Weights of a small GPT-style language model, trained from scratch on English Wikipedia.
Training: a variant of Muon for these matrices, 132M tokens, 8039 steps.
Each number is 500 + 50 x the weight over its row's rms, rounded and kept within 0 to 999. Layers, rows and columns count from 0. Numbers have three digits each. The size before them is the row's rms in percent of the matrix's.

# layer 4 attention output (transposed), 224x224, rms 0.0384, rows 179-223, columns 112-167
084:472518474527566498429456521583556510406559506499514444501481477497432517532498420464518517406514535484479514564559481403537492506443515486473507530505518558392525448323
081:472507562511523461532553583502572488444542516568543528486544517562442483472556460526477496488452502542375511526434482489485322402526479475493489448481455522418448415483
083:447440497472533573497572547599441456504532486534531522508505482536470566509513526522511593564465574463442535469545495421530428519410446452490565513493532456593430440497
086:554519491539467508451428460506523553424523546463471461460524488459575555448490465563480516444507475433564474507512564544529474490467393513503414528524504529497378512484
086:457443512610484438492563591528461391534470503422529571532487557393498424412545507409468517467537481535438501513459459496608448458477538627439489474513526605485507538495
083:597509399522624509378502439513468490478387519480549552549484532558483421562484500476500471502570485446547536545475498437522446525417487469376531505505408494469510519470
073:527555410561518478483407417500449507566418563434493559519505464464530402545516501443477518523514462398506527469437449535610494487549553534540475583520476444560467468564
080:582483516534387463572489514551432428427527486511440468480422433474437456515523594509477442504454587535468487491425525513523551480535508527502454450529527440555483515505
077:595525467466576486487596537546473533453486452480480394505493558457465503524583453469460563483433533481474497533512475405513445615500487520496455522450392494581517529446
085:419448525569606519412580582489553559532557381475536549553529526470495481484431543493495536412451490464507491522470509438503514568571567540450537544539555499523380471474
082:404417524573541447539539503520497437503482495490444553464546498425475463534555441502451415486450459525648567537528386499548435518509512477640474521464499513524532500422
077:484563427567520521387478495528548523559490503576560582429473535482409442420481475545527412499568503489521532576453478496501560507539488490439478498479574525421458445533
083:501541536484412499498508491486560534571596466497586525583535500452497426535507516545458526481535542538448523586490525451457419415497449502518558535486513593536548465405
116:456575539565483518514567455537542451518457474528472556519598450430421387532632513594491477508601486560450531413504466475548489446517500484557468531573528484524480550472
125:373453505422481512540567569495494507472458523520377505441492517430530453444477527472533414526538467597452561604468417554580409502495461538510493574484531499433541424563
120:530495464463463601544555424568477471475526408429519461472493512589438491551586517496554441551462506496498360454562549448489570485504521391485474537608520516463575536449
116:560585492481582579431506494527531464487460541463529546448459562524477495543449442483458490449500596492604499595478474514498431620438475592462526499410564576427497580482
126:475466554527532496518436591442464568412471529436525413462428438431465506461491473458521520462426542504509379500350505479441447487584611478513521514425575451570450456541
122:523489527453564487496494484446487522592489583550465499501448560491504511455429431481479425527481532355485494470514577513539528533347486453456557483529516515456476451525
122:576620509510430512553466503482529449472466438457566595435531499521457382484554490422512485509511479480533544524590558436443578562474535500563552518518560523498412443514
122:496535472521575544520615509537431428608436476522432561480453464565424666453544503474533449416528443462425534534507520458498433523506531508427529482515550497466513436551
109:509469515499616508444553549422478476492430448401501487510572522600550516464396446419629441529501400490446532544518469449408497574528454534402576397544508518593525549458
116:506382502512455483503523480477567443530471505528562546513490488548472491528477440484464506513493501521453470524487561453536485433594474504432538528516539528560476560490
119:524486561490506480492515502507493511455582439422570484431470539469449466469439553561512522530518394539459556519490555501550469509449581508480538426524473492572490442567
120:528506481437481442458508439587483570430489415490547446531506513475503365544429497496523463467454552465476457505534501419556507545505476510376576477533490500487483502548
121:577507521444536519601371476527473491458434547570522530515557494539518569522554439526449493512497530411440556547530548535592515626395443510515536587496480477465434496500
125:481533546498451501449563445452459488463450545505387360487535486489513552537517454581562497443422534458503516511483559500607539526471490543476575523602547554475431516493
118:451522556568512506538502467588492431528505451447491564477489462459483548556451473559447483495541482486377534490443445526533453504520485516442494510539538560427551400634
122:564637370492436410339457522495387470412498465504402431483480454456514585467533527434395436500458467551461515574478600501537544544573542508533513503444422461452582518469
117:451513546553481529456436475404514518470459512488548440531521499506511514536487440469406439494609487529554452548469407529511542491505534489518454529541461500521527454522
123:418407510458421493509506503478481548517482555520458425492439492500524569503490521373430469471523487485471407508514434455452491477425511575502423388509465442542487472499
121:460480484533542540567523450496580542424530466462570501507453491498564519584410498488463427431442511470513533574469598607575505514476511510455482483482513565479431496553
122:535429511466491511489538402489539497455482553462463521355520420559566556511491465500463475501557453500542528446514597537508464477526529545480498392531517421421585600502
120:543596438482435511577552507536477454463483442494435597540573450490457473549403519494448443493543433413402510513554512554455501540501477563553534383480537500519511405506
123:467542456420540530428464406573536487530551533461411573470500454574487589474499457533522474491506577512507501511477502541524492460454602543480507553373430505562494578487
120:487417514490448525444419551427499457520634478487420497479542427506534475513422400443530425569493522479465511529535421430413586543487492542421508479577494534443479443382
106:601511562529412529572486533508471390451451470501503544566476475490447459515490488485518455546516460440478516417445559532463374599494540535558469477458478529558493534575
123:437502520496480532548459480515435581514489543617586487508390548550548537480483509538574448461453488473586535551477535507447485407537416466433475484512527528485539535494
122:531507502530579405566534493506527592427530571491468504447558414393457466480605488472479502596585516509616410523505469472461479472502517577481582458459446471475548477498
118:515477626513468511550460518553484472525516585538545404589535442580425517419467523481532542541524456467458509572478485505554552480411468502448475487486432452566564516560
121:656412591520455472437466511580473432435560466512513483532547545447468531490521474576575499472528636490592560573430492413581473597536464565437428423530546508547466578485
122:497581433381477400515471478455518413490509462561627509508444536525479483476493449543458489472549355455498531539475511549461463503505537484529569505563524568589467453488
119:452500530467583444506517557397443536468399476556549556506509489531444493526456493474589478467451438544545508566457496373529499458498489531522512465568489561489580470481
111:610494535552459469490454504512577479553516443558431526562527541497460555482451508564450536460578494458413495516513590541444474521530558565546525422463546498495557475461
118:496485461456467475517597458465530459513423588460497500506526549592530510419426551586566496549556473541462455453413525451482533496483489513452444541469337523485584393540
# layer 4 attention value, 224x224, rms 0.0309, rows 180-223, columns 112-167
089:464511442549541513425458439544470513518454535573549476483518499480455614474463604477502510513586519507543442435546454514516576486490449539516559563451536500573500493481
084:618586445501517485526360433519588565467440555492574521535464509469532459464485480531499474421528428543535376516410479584481548516520568503485476438487450532506572541498
088:546404500427471526537515505484570438479528443464513558569440588542403467491505495467467492507515467566500553492584468390438533445491651504444522485431534467500578516453
087:476567531437512559496412432527482561486455419554429501454539547558486593623435486617516418573491555513599452465503509482365448529555423417555502523486496489554450444441
088:486485523470434459501499511506518540481600521503528472492518487491593513503468407537444457511452459554437370502517487566480550473514514500574485507484564535479476473503
084:457465612456514445534510536473524494477528404564495480554551496525456575477484411624454505544481524625554504499572578501436578514473440433519575482448506547427531551394
087:398482487423514509438545447514516554444512498523536467434527543473571516494527430487541577451553480438474576488582438374440472432453478544451476537500450529457513492561
083:403536578464472455536382493497574479509441537522551534481542399568520496504465485567601469499530401509440427536449489534470463447514523547457501443462568431510555453570
089:532544559461487456522459442507424484456502591511534413409517492460420529543518420628528433584539482545507482515542467509497531496566514511558469443431467563584527535568
081:514516462466436525484519407437482526524439452515520503583404512583540524449464527541622522567531479459442425492519504532424561548500492575499565490513492528413401476587
085:552430531434495456561507425441469509488490571402453465440507481503557555526451558513455578492502508537538480480546548565503505531457509502445618503523464532508493530519
085:421574429440484496473490502523463476376503548463472526389515541577495553410458512514559449557491486479472478449436447537508535560523538535452479447482473421511479547620
114:540491493465595476497467458500487616500633529447472489527437481527592466433447510471479556550416528480511376549515525528456533537532497544477478563473502515427545520616
116:582511561526529487536531541426478439496542401398579546517487507515366564481556507583485504485428493413533450443595569463451483410467574492485484407480527387538427467496
114:574477572584515413485519464409546493456531480633454494487578569417547506452406464468417540464519407536525544511407440560505495493531395594568526409455495454548366508522
116:525444487512458551553437526520487596492547406460456465413473528532550510380552598525498487630527422457408543499539579500551412392533513495538524532562382542480477433541
122:469502479555503486504516488558515487626509416616487479593488511536532564483436556516490409572526529524531563521598497453530480525427493549482446472540481509466452505535
116:510499475507536494503492556540553470329509428437508535424517520526500442498515546552495572440514574557518530473446439439534393478592513549530446486474537498555500513455
120:389475524439535472421540531539500563608518595594472415511505474445483579388543542506502509492472551521437493444448506545494479458481422468417470519511475496519498464472
115:492493570384491459536419441420531577479548460461498508463524594403521379548506450565455511450460523494553554357453453549536415432543496508504517495509463488544518531536
107:415618508467553483503562392500435478475504586507443463441460503484425454528524501503459572530550551514468514428453556506519455459469524447478509521481515523439464449416
113:511608471503540483530481537550538494456551521500421445491510444416544499441523479452459566491524524433536458474483429525486466483492463527554464408453475538482496490503
115:529499437532529510538533442598503562520452451588525531499503450555513518579529509508550530501466501377537466498539453382459504423435460517561518526452535512385495563412
113:543447483509546488550555540407460439496466553431439528475494484448476628482567414476545503448596468554514483532470489568582565383502548516567482468472486515451453476391
111:372488448530422479457553452482496466448559511461476482474465537528483476574477522452489521562408424495507455442439449461418501451628528474526431449573479487516557534522
119:484504489483565518529417629535460539492504456525514613489539549556441462421484523458441515597566508622527504498549513529445492547604502478594490472435460470440561506441
113:411423527445508475491484537482526538510543547493509461505501501506499490534505469462517457500480531533575487565554573441462495617497459444543479469524430474517476619362
119:420350552549605544447599495477524495517484528529507529570506520596566503465516502510519533437577577471531504397563427517492508487405432519479484529617601500577436459480
116:558553534479516502473552542488435500585559456484439516543419580492566540549535488505559484524468489460536555498474540508496484592398426489488479540447417460489493596623
116:545538487590527387468483581536538457507467473523503493562490439577469398501582463570557502535524577498570428530508517510525569544501439485470627514461552540512437441493
114:566513456504442506457531570469411425495457484532428581522548479452442512464525457541485585507399516581453505447523461422440564465512452507468517492557434500514580563503
112:457489553533494508458501586547444460528476535570415504588425535429392438540523567468483554510514610480486471512464469474459475535439443561468445570474483548534439381501
117:505391493548569438435474535438515524556490606497466441409401548493573533555616489510506578534499560471529580413501504497590563440515515505531446550541416517569491563531
119:567425462532475429540536625475497481490400512547551430519505470411444475467615530394541477541470492466538493487429528462442479511504393534531519427556669518467516504573
115:500531478518561512443537387536535452512331483478520476584492525460445568481518520524492561555499512537566511426513517520557413483484545546553438533423490501525418576536
103:417442458444517485407420413398543617521565486495470476472485488590553536463615464522538560460508562482487508538568476544449590467559510425482533556647539518519527443433
117:469587469526470515444598538614488522486573460396526487518562443428444459472534462512480551518508550528421489424554491501584460458446503456575554507381429427498484510470
117:471459509416464480483454504570458528468484492528547465588443537556515502534485520489535532478456538514410550535600510524528459400561552473476409463431498487592470430516
115:490556482428573513481574525494559477492543416543451489485489528462602414643524489475525402549492483507552465474543452473512544545492556434558564474613562467447498522459
116:511575414402577521507568490413511514511434572511496431575411443550580522483511477452449537510455431474393456339448544515441434484546502491553628618471517512406493497477
113:509465451545503621516499588501508575595492512539418460450605480475456526560517492498509561489441566565488468432534471517544499487426556436416480519491509431452512486466
111:555465533515527546534545488581491491524547513532478488553472507594530579490619398597412466541513470497479472468450461549496400433467508481520621450435504441468498452464
107:436459418507421503460451520530454512476476534501488490450525451588484425492519548442502576533486528537568495528468442537572490442446458547418519525624490503479527498473
112:499485478496420524576464493520512526445569439523529520474512511441417417566599409471522490505493499348538535473548549512545478548496473438494568513536563498503467606413
# layer 4 attention query, 224x224, rms 0.031, rows 192-223, columns 112-167
143:548519550449565507461481438509489536583523551503514535506470445540438588465431504579560424418596479470482587567504509579527446475529468574444537502423468530557535448542
133:481475445543518457525546504478517581531509434403517525512561496610554491566496504606444485528379498519543523390505482471426505451492504484503418414477486515550483515568
130:541478565504475552473515459542489529505528485520466396491545504457468438561485470498484501434524557472549494597443480573487532428478533546406558547546537544493424510520
133:494508488467497494467606496570474455512545498413466476439552468495489538480555486561537609518388545595505463386559482466489404470553546627500546477493442452497549556522
141:454512539559426454416408489480473540450514514487569457494509463534528561426456491482547453477418531487510469471535544386513560430504489473474492532615486462493556367567
137:541442518396483478543549478531541512468492429409585509483383505563480544477474510535478459460534485489530540587529449561542523607417418531506568563432518521424481572506
142:434549501502521532468451531576479551475486556527446422623440519489618522514544363517511502551509483465548459410483521584486462552494526429527526519471506497502394523449
139:503592452476403538535483529519474546417469551445432498499528436568538370575473519468510463489556447445583490522529461500455470468481619522503513503508483414449537449485
133:456546516451513433556518575546551548524423504518474484545538550489465472590512471359496559491432496369423514512433481488494479489534465441513566447546504467569493562506
134:490387443450485558574543453503509495443523527440501473588395574550522586563515488357477544466433477429480496582570470586468554583428514538560527506466540599492473515493
128:426421430467605521517424461399514440478509518525579437523493549511547522546516501521412493501557503574483438578482507492538514627509542509473498547489528517536522584470
120:546551559480470539533538485477532491483519471559499475510470481485409436461515574496454573408498458529426563529534519533557433562564448554490528482515491562579419478486
132:570532446454570404472517475449592485428363532532473501453519515499503463509415469433474481475545535505465475538472550523502465582464428462485497585484495518482463518526
148:579631487499416447456417480513457573440545550452499435553535460467500471556476395399536445488504499503509451506512536427505443486474572485463540506443457527443476420475
131:461564534589560452479428548438505565521502501420475522460496455497511485481450478529544529382500508498475508426523465437366483518534560449526512508534431426460433475580
131:514536575457543447513455488528583465485471457465476555411438445512503539568469521528450450532496389536480466437538577462501514469510537508449638474384566463506399596587
131:455530474404500427481465493460546427427493481490472502450527516474462473461554514602618571426486543484522525518522493581609529531541529588535492625466545490486480563498
130:541502484499514526514501477526483541502484459449478570587521526425457512539585461535518439577462578410402448515480590397520491402465457481514502559447626612500506574428
141:564571439480499560468501505574451421520447467491543540520495480485456452511526528474453476598522504492491526444451506437499507598475513524494566502410402386460522417466
145:533518469557471428456508461557542436453391428541579553520434495589464643571510491563589416422546490481491568408473457506584437589517514483494437474513509508471526483483
136:453532559472348509466537531466451531438487532561526498514525432568402496530590530588534454446409488524565472462489512429517404520471526513551564564499600578473460434482
126:521443573439449487402461525484482530502525519444466485420523522465503494383404511498525482499611446407370470451522455457526546447530543501517454413488425470481497421432
139:453519484485510500450508459481449542410518454458501501439526557507596587541599500455516544442496442558562467418407563413475461481546582528570405540471474421485478506457
137:446376502535573483511457507439524516565519583405531494443490435493516392494483566613504453518542508496533436545518535530531537490467503536509531561528529550535536523448
135:453398516527562490538542595497443423511473590502472420559438498458524589542536436527575458464542450486442528564501532482466451525494526515469538484505461551517574491550
135:543557518491577474542459538547489506493448666461548492424508535429496427437491613465534499424379437537530508435588578522411573338494485485476518523535455463520567532510
130:513537422501506498540496563541495510439478552485448655529527404482498511471538473443516594523522537504473476476493495484497433465569434536407526540522489530513558530415
130:468427474457556520530488486458572458507490598519362436529422436515521517449535483470451549467463437511529472520443515526538537441563500557505495521447488424474525462559
129:435401468509449532552485475510454496477560408555443448569462535550437550472563610384540493555532455502434508553523367529474519471513636386491507498591523442496519572453
138:545550473548492412582442579554639587443543504529537534504470471487453475467566468517499488495648528499539587500532526470531521409470477506536545478486524518435490526467
138:499503503415509420467456440354450594499527502570542430496524518478474489493518427428383543546493383523520543458447484511434457452496487460547534478549480514540573517455
125:481479560497520401466544470488493550514522589500484529502480400335515510520480586461507565431402493526490476431472510514465507531480472577504492476472445455373551555530
# layer 4 attention key, 224x224, rms 0.031, rows 192-223, columns 112-167
133:526579480388474494474441516494491423480510567600520574512412500550456546516436515514496467453404501464514494509460507557483513491492496560490465457518471486514445447511
128:517447463502488501551565542455556471614469445395499535447483503534588516481485579509470510525414510447469511467507555412344489441532445479543494457471516501594451586481
126:513511551483413514463411498460504535477575472463530480491500483553513600498467523540594474493538430540607561573512581479544484468546565510482578489512490494389479558395
128:539504500505529485450498511538541463573554525476456550467450452533388542491611550454453604559415513569528435388526572567435483457529488527500614498572529449469434540499
126:501525540478410492383479496488390465474484506527581401444510472568553493531508446488531455629493450512520464427499315415543493532508492503510458539595405511497488454461
126:505597484515420470566468565471518545450483513447515514506551487491403495441577480491477458501445423454560499600444525535503473436517569560492509496521525403417458541559
131:394443478442575620552417554545559493529522424519440508620512517483555471484578444511455490571501496462529455494455512584442515536499523499467546604549456513504389456457
133:519583502504459508458532542530434504578450508532404493508504443584606398566496536420403403556540537458521528468471501548470580464470537475561447561433515422552455476527
125:591584515470502508510496588468488518467447445547402519525521558513453542493505508473467468486447472462474473451592470496551421477550568534513507544561592499551429441531
125:427550535421460495530532511525514487391542531522428468502504467531547552500515473433526442406481476425461563537452473480464404583481446566481522518483568558529427482574
120:531473445466501529424478527503468482499480478476468456503459497557551517504473563489401484428497534583622475600448511447496480549538450464488491515502563554453555465494
116:559534488515441476436526503525457526437498454565488458427460573498506461526517508576504632466555410544487518486531575559421449543538543445506529554501574417423455443528
127:524512411405560505524573507501479487492496453515486552474548511450463548450477580561449398504471399484487481554511551459553442502524419492483575514511532504522475429520
130:452537427486476482457480447392398529512517461533520478535469555464503497488566384421530531576413526463535486562403578537502403624414594505519462569485522575574558478529
120:430600430555460464500473459454551529586480454461494456515507545557491545520527515486534562446522521500523437449429372489478410581539491523526513473489515407446459436488
126:532528453467549571429475473522453466379449551431494453485437433562514475544509445394416501460524528481478534421539517460469441486518528540478570516446496435517512467485
128:471564474475469483453593484480571467574461513478503476485476474514461525350461553520555491506473502499493535499516566538514494577466477594548519581488441470500463543438
119:520525496547516492511463484476398483431496427494574477460509541433436471538609530541473488525488542430435471496519430478543466509553506477463498685503568505460534571474
134:561517484473617490460500544517548458465431532479458555529569505415493481468488524415490490582529547557386541454592505398522494590505498497565459533496507448537512435470
134:478520453558509539410522461560504442477456432531471560478571532575447537547547513599487410468501469445471516535486535557606521579525480538460472527562557459433554516567
123:561560533579415526462520486516367680485505413491465504423549488430516480429510505481459562468457511523544458444521518409475497461472460414448517442546507564407452428500
123:546428534461400503479466448465508462558553546484430498463521465459444405374478489491530524502559473505494523429456522495494476545495523577512504448573501510481491418526
124:514501448532540517498526478491438489507470532480462459514527485470578496476525432512485570513443468589574482452512513479415468444567553489529391538464466466593492594412
121:470433600521486463496429470453495490459480608482551491441483409518434451479525549558516514518505515401469434489480488523451575454501502542497477518548535410456465504415
126:365503528564473510521537485495504401459534538471519494510463457528481494464449462421561430453455503487490523547529444409515466516580591461411591461517450479551528482518
126:482472591478513549530519419534497651489414576534585533492507480457457513506466522545555432522430408534563490393500539485494433496462524501477498454534432448593516462452
124:539482441496504494581512420441484552493429592562523526437528549613431507512527464483499569477507480533592464484509432500524488495560427492562568475487439583538513525457
121:398410497498573446416482386480537520516491507557517498497480456501491542478426511447479441583529517606516458512559554467459524491513582474506624496438518395462424481588
123:468462506525522502493563478547509552482495454507426494487580525544541487575399498445542525498535497587468505543493510461444434472530509494460456480526567496495521534548
123:510502442560452442483499393480527545644529470504503508535523446405534583509590532561500453491478533508473538418493606482424432526484563507550487546441431501524532468496
130:485449502451516380474496524461451464526488528530536479559450537509511511488497553476476525518478418566447496567538423529486422433435520570490466446565453503508533438496
122:410497589582546448556456514523492620539503532471473571490495514468554514497582569515474534492474536570473440445487550435459508505511501563508401499392505492422570504457
# layer 4 MLP up, 640x224, rms 0.0444, rows 0-45, columns 112-167
099:557586421577471434490433495531501405513491426506528543527411561549497534414527514569583503521447505536551626581508470501520458497472412508460486466490559550411406464549
091:479484505575485458568470445453478468496583494480513480548521464562568554568566458506522527538478498472468461423561494543527519545445463473542500462486431577504507445457
093:457552475560507479528487475479505480456521559508532521622494582560485466441506566571496527521486505584506488567459487471560439620418478553522520583617473533515442532437
103:481583476542483484445521541458554468471588469482496455409536516429479427520596558502458440510522493518589482533455493504515550473480450584571543526553493473390558505524
136:532470467499552548495556436573481575481513563459554432525494417456442461570569470601483471532509518464523480523474559558467572445432554416525438526485539542531516570386
105:448579555444632533434470513474582607485524375525394549437501507479480427502515533423457593435521531534582466517502636487519541525443620545509467552509481522517451507522
097:515505468492539492442425429435432546512508426475598579523472441537545502451576504503533524637511528482497498556524460503518647618443540498503564561498443442525478522469
096:440468443503447498563503397494472543547431519515519489383543445515595582481563408461514487517448423614581511596493446559421516515532530538530586455354558447441530553476
100:510509501464473435505478539554506481527484432454464451408577466532495466477577474467486507574454461548526470550479524560382522463407575541598515557521538444524477502537
110:425479512467590471563532456525523529470501445504452440489467460538477503516426476571383534439594566546522502477575506495456539599410542608526474479501431503423531532491
096:504427392512563465496431546559435487521511518560480454441481519523471459566428554543547488480494488591468506503517529558397498515505434442488459422478501533505518478501
098:438475516496395385491570513461576547559464487496389500480493487529529614502476414486493427517468566534432460493545474596525515509508525541558534595497564512477498428465
104:442487488554556450437440411511523536449563422480492440488469487492485532474499454546488489528458535554436493488522529563444488457476521491431438558417477485490507478521
118:480478548492541468437454502447530452561426519499463524453611404528478522488513600572533498540535466507544485453578546495504550515422453461427495488481450483550523484529
103:476544368430560461548482383490444426575500425498386487495537420500466492546479536513532554465478626497531549591447492558503514506555481542497504528522521471535421483569
101:474502405467405475479421529464587508506491510464446523527528538456507468496537477531491418522521508508552452469505444495428504470488495401482417548520563512456410538577
095:548528527389508524413436579512503559504614529491581507527391450532530518599528562558431511452451464575489540535531519498540508540491485488434516466445464587515508543487
104:474409509503510466425501483463545522570375482564498542457505524502428418505605456480531482492495508587580463488464576499570435448536507496529427481516491508535535507505
104:585505476427531479448414435424605495569443531544458524438539485597558551490531459524447536481528537533574630562515401469497551546457487429570526496486449468506387493496
100:563454525529447531530420358476467488557450498487377510497426436546514426531548449484490495559493532564517490531459520582532475486527471456473463604579511521470552478462
101:472533557433523499434514496506512510429497552523480458445454408489420457475553637499444431483488620570577466500513560535565500433399474490559518549437439505478546571445
098:496483483531515434480467476554485508527529520443498473505556510460512563394487518487474487472499493540485521560497601408656475521538596512583462447487560530532533478454
095:446497482464481483489563474446547536618512512504441547480416421408577426521502582470476473500464419463544491564473491564535562509447553541465597464616492548469483543585
090:565483487440482557513518534566505505508452470494503487432472479588446642548569486528483502528481471577481599510572429477505529491427518473464550528465608513500520492461
096:556518544586428457495495476533513530514548478478499478504527451444556501475482482447491514603490448569500455466642475524428482420533525548567466487565500504523500551461
103:514512485427546402450503605515553597492379509451502485526486560542568507518484497550535515450482493388435511489546508455518418501497535519541545416430527518564405577478
106:547509456426459473543346477505511547489549590517548498436584438555536427505543563487486442426445473465535510576510526531432487454500563479449509470461482490543468542518
098:546449472559480522415494492548462453551528508548443497541545527537451542583448511437475465405550509464491405474478523463546537538502516475409470493517590481487519463520
100:503446565440416488502539480560480510561515467582497447548483572491504519481471575458444428498488476445490488546412462557536465538420523552498505476494475546539578510478
094:393460548497599547479496456483465551524522472560573569453452425540452486541486583568458455516601488534499543450451469455485473530465454526553552525462541514523578448448
102:452495481453464496376543502496473448594503516552520459548435505566542551438433400458459497529532446439465512439401516468459524513478429459470462564474487543544541499525
114:572517462422491542438547471494464524636441491472584522507449546478528472456496432512513563413555567492461510554544469478513485571427461356555630489533562504456407548518
099:371440506564439460480478432581547532505578563503447476561508573441485489488508436525484563538553461470390506421436470611551488465559562532464574499514537470488565550479
108:566515554461514515572527450549511533520536480484457501479460372440553418491476456374550495431514482549517501466493542585470472628445487401492536526565563592504388549524
094:449462497505453549416481509488461526489488487513624506472437452643485431472427414510488467522425414505498536615494519615481561443400463470547578485448490564543518489571
101:477606430534469451477436469532519425592442481513525589462508474497529458548546468510556440460528486487495497519540460559502517389495465451496450484453389514452464541476
114:487456473481493453507425602519473494521551459477523533333470495473547564467482474466522534658459511503530510458579502507569539495508404413433562527467507527515408428559
102:624490519489499482510473460573473501451476481465467593554555488453515514499484480521561561504462547546449442531532555544513413545391477460452463481505534423461431381491
097:535566504440400489396601486613390495556501547480472614470428551509446457502530510531521485426582537439565586505418496551534536509485520445529447438584538574502519535454
101:471405403494565464468446587536539493521542540476518535475392536515488455450480491497549576482402508603473391479528506594503473507453498517513469420486483554582447476472
099:383456482512622494527497528391555563518521469534549434466475521452350482607487467484527488526500509583578436528442442538503490450506556617457485482601515446433513497469
101:573446521466409511515477429562555510537516470454558539613492591463531476577411512528550487463544490481518556503430393551475510509402381525537604485476506542519510488581
103:471404558528501466555428541433497466429527412421552461472585444597524454433585514505505581417533492496567438559569510545395585540529513536560495470518554472530400470516
098:553499513512387548515577602429540563564530608493513457518499541575590564502513467492472429569407568564494493521487515510583475524480443419443515555563377527450427513406
078:468439391410381575429540445511484540464483466436511509437348481479512508448451452570503504446552501470450497554495438517542558535518537612500465490583494478578528519593
096:509474483525480617465518531568523488543493523524505375453539574562510460481522527561591534547521552512401481513553555507455476397499479439466567523572524495498390515441
# layer 4 MLP down (transposed), 640x224, rms 0.0444, rows 0-44, columns 112-167
097:549558484524502507468441486508407510567546551535434481527461363481609467533492527471511473503480519482477494496489514468525451477484517419521523444538498459483620573469
091:604565568462478465501581591576478503481446449455467460460487546536477401444554463568463576429491460498454484490555484480576492473487476440508536457408472570490477427568
099:511568527463517466534516489481354463509563485567468449405597556495520467467488469512479512492542480483489492550551489587449573470610492446439495525451561474496489459494
104:515478504518528488549528456426422486471487410472439551487489518559571507438423505483562512567506514491515486596467451524521480438550529455459422483469470548448471476496
138:554495448472528400550462417472540547470569457525507509491422493558535546495543508435539395495522513524492521452499403484479543526516516478529571579474430472544425606542
098:528473459549453445527517495461469532448479512528519487561349473558547519385510503585529497472513492471438493536448406527446354442413443476555443449582526530487573619473
091:498531444489416537507422484480553507579498496423559455438445525527498549524524602519484526481436461583532582591433500488414487503535527513537555500494506546573436574468
100:497569504459502448468522530431504554481482481548513517547468575518483434360454541531502445468469465462453450450503517558596567519514467539595513530495548648465591510483
102:508599428530513469565570531491411463478445587577548597510539474404426515456447484473459477494547450506456465433521503393633393567476492501365485452542441474556567498528
108:527457541495454506557498425530481477558463484483571548553520544571573510480488442444501474535491469440479525413446485487581446395574450369439507519445540443426485464546
098:495498534580536523476376541503450533494503502488498483494504532561525506513471412509487480436492544466505502510541444410497498484395462509440500549416539478464534601472
109:543523560502541568510521578499481487518561544457556531483519438536475518466500552599544611532406386520540582406551516427491430491485519474463465422407493540549452550509
116:505465452452462523461559544561490520558548567463435500531543568467368584533454515461562512462446449491525506534469423539516534433517542480520455488565448580535457438536
110:506493481498512533586499488487448474550616472496475542486539534546480517462530554536537505487533443399507533510410504472510454574626567520607518574557429562405489453488
103:520454519525560642470570538558544539549475468465546487525445473577519488496413518487498508533522533513539453491525475463551494573355516575476424491513577506443586552405
104:494509562489436624494525507490573518534480495438587448562530445546505525593545553448493516481429510524503481515461538550465481410596560439457542507471499544503550464493
103:541492635570473515499587437525483468448427565511519470523573545546546538477392566564523461550441552461450490497458520531445386473493463537489468551515499485517542436443
104:503481521579529488406447536478507549504511588501469573496513505517567563565434522473496441474534455556496528540550530508604466504463375440525522509500485532495438509401
103:509487444462532583479420441451486621484518513442526546438553434387558485545456538528511514582456532528560535574618530579534535563457515402513461489536544446443492504460
103:488414413474443523502521530437539414470554433447501539525447486526449487475409416509455559516508557532480389515513456405513576515466592479483551462573561550521570501555
101:489394466465506549528497553470474440527516530503548523436449496521515422533474440555448581509516498474494467478493586520561512555554471517500589457493427492555476539482
098:575514525459528427488516516384465452499458398541515492401552468533568487573461563520556455529471553401580521511434409544512417531500465525507472545527510500603493441422
094:498392537577497517507473526511470503404583565494506483449544531498458440569536401473511535511489494495468413505489537565539546474523517424509400517399399479448520445361
092:503468534468495482519571530453511452471510594517463542486577558445528470449407497490515506396561537445510427578463643471486546463478569559416416520467441586532456524494
099:599486489414425545467636493563442504615577518468504525520414567466514468577447474450513605578546481536596599502529524490564539514492469500495505515470533447503488519388
095:494481543581561506554453447419531486437537553486461585371537478520437578377475461440485563554449485578557548496525561487438526564473555519536493485591490514518507396501
100:483459464514535477425486418465500457526489521518486363500435530542423551533512432550474506588464433449472530541480436472540553515547537425502535469391541482535533423405
104:492478427506453456573506544481564496560505475606469371529477485533524428441543561472571583542548455526453470454535426591481480404548378448575432502591430568590386489453
096:469519552623623508528460533444536521474519475432419491471428464527432456483408546530521539592505494517415434469447475497542529555501489482533450474437524529440433525450
087:432513632457460502520535452529498485396401467469496528406498523589538488553500453489429484530426491461589441414537437506450559471513484494471524474508547413486528473568
095:425587434564476418580510534502462591500522476643619415490518569438533532525470432474466512497510635499498518550539508484511485478505532524531512530529425501518545556512
109:530423592541518538387425540470550516456519537514391558514570544498380466447555501482539534539428506521435498477419494521458527487540437466368475405528537431512439461501
097:526545455499557466543574507420521527513410519415530516404529515500453522461523504540532555526483571524497536527559452403349496468464414495473410511487474481523480496536
103:524516518587511398525455567428480521523492500523465486490552476480417456507525522498532520633462538449489624548475438481521510481505518491483485464447518486498492429573
100:480555493466543490555588535520474390541513510470580543438525508561482520423566512520487521514530619503463450506493503505451507564430481430432433485399543521432415476536
104:525494530531481550492455461548436532458542461494581555504530581568506530525543479487563567432492581549322513419503514461491484489575570420571518513469506458584499545449
112:476542484523535602546469582429461494468537522500517553540502453563512602488462546633516457404467528562576531566492515512501551419557518590545414500533493473552511476550
096:479479467546559575549418537486497380488449477558441441462518501500519451506500524535413410571577438424565556553518605483481553548452525525515473544502502387446532567510
099:513502427511548483570450439485491465462479476490499444528603483557471409514532481530544574555489514523487473454598526503584451539518441537476490539394478462422456476471
100:445571627521484514456493547519511533533442487430473513578460519501521373459561417431462486539524546592505561530553522625569494442492482546472473447553508580565573640429
098:472414501503496501476398472496474526487536534414505407490530469561674517506543464487520638491520464476558495540521553453456436413454471478526460382456480589466460571439
102:439511456513542491441548516537507539424483521495434554463455451461473538459463526524524551407509516492613463544588465531558472508510498485515486501568454536411402477438
107:446524468602481529496399549480512490456566479504494547450497568514534540532460434478474449528474475475567506525470585495626506521479524673492544553524401554448554507501
095:402476559426455507478514469604401483471533392537552470487523539496479542482512512491527524560467421437440463487534509492609537491536472464600545553405484544486512451466
078:533495530415597544488456471556466432457597490448487509446497482505575422454470446472521563521557528558498541522449578494494446458525515462437410498540498441472444549462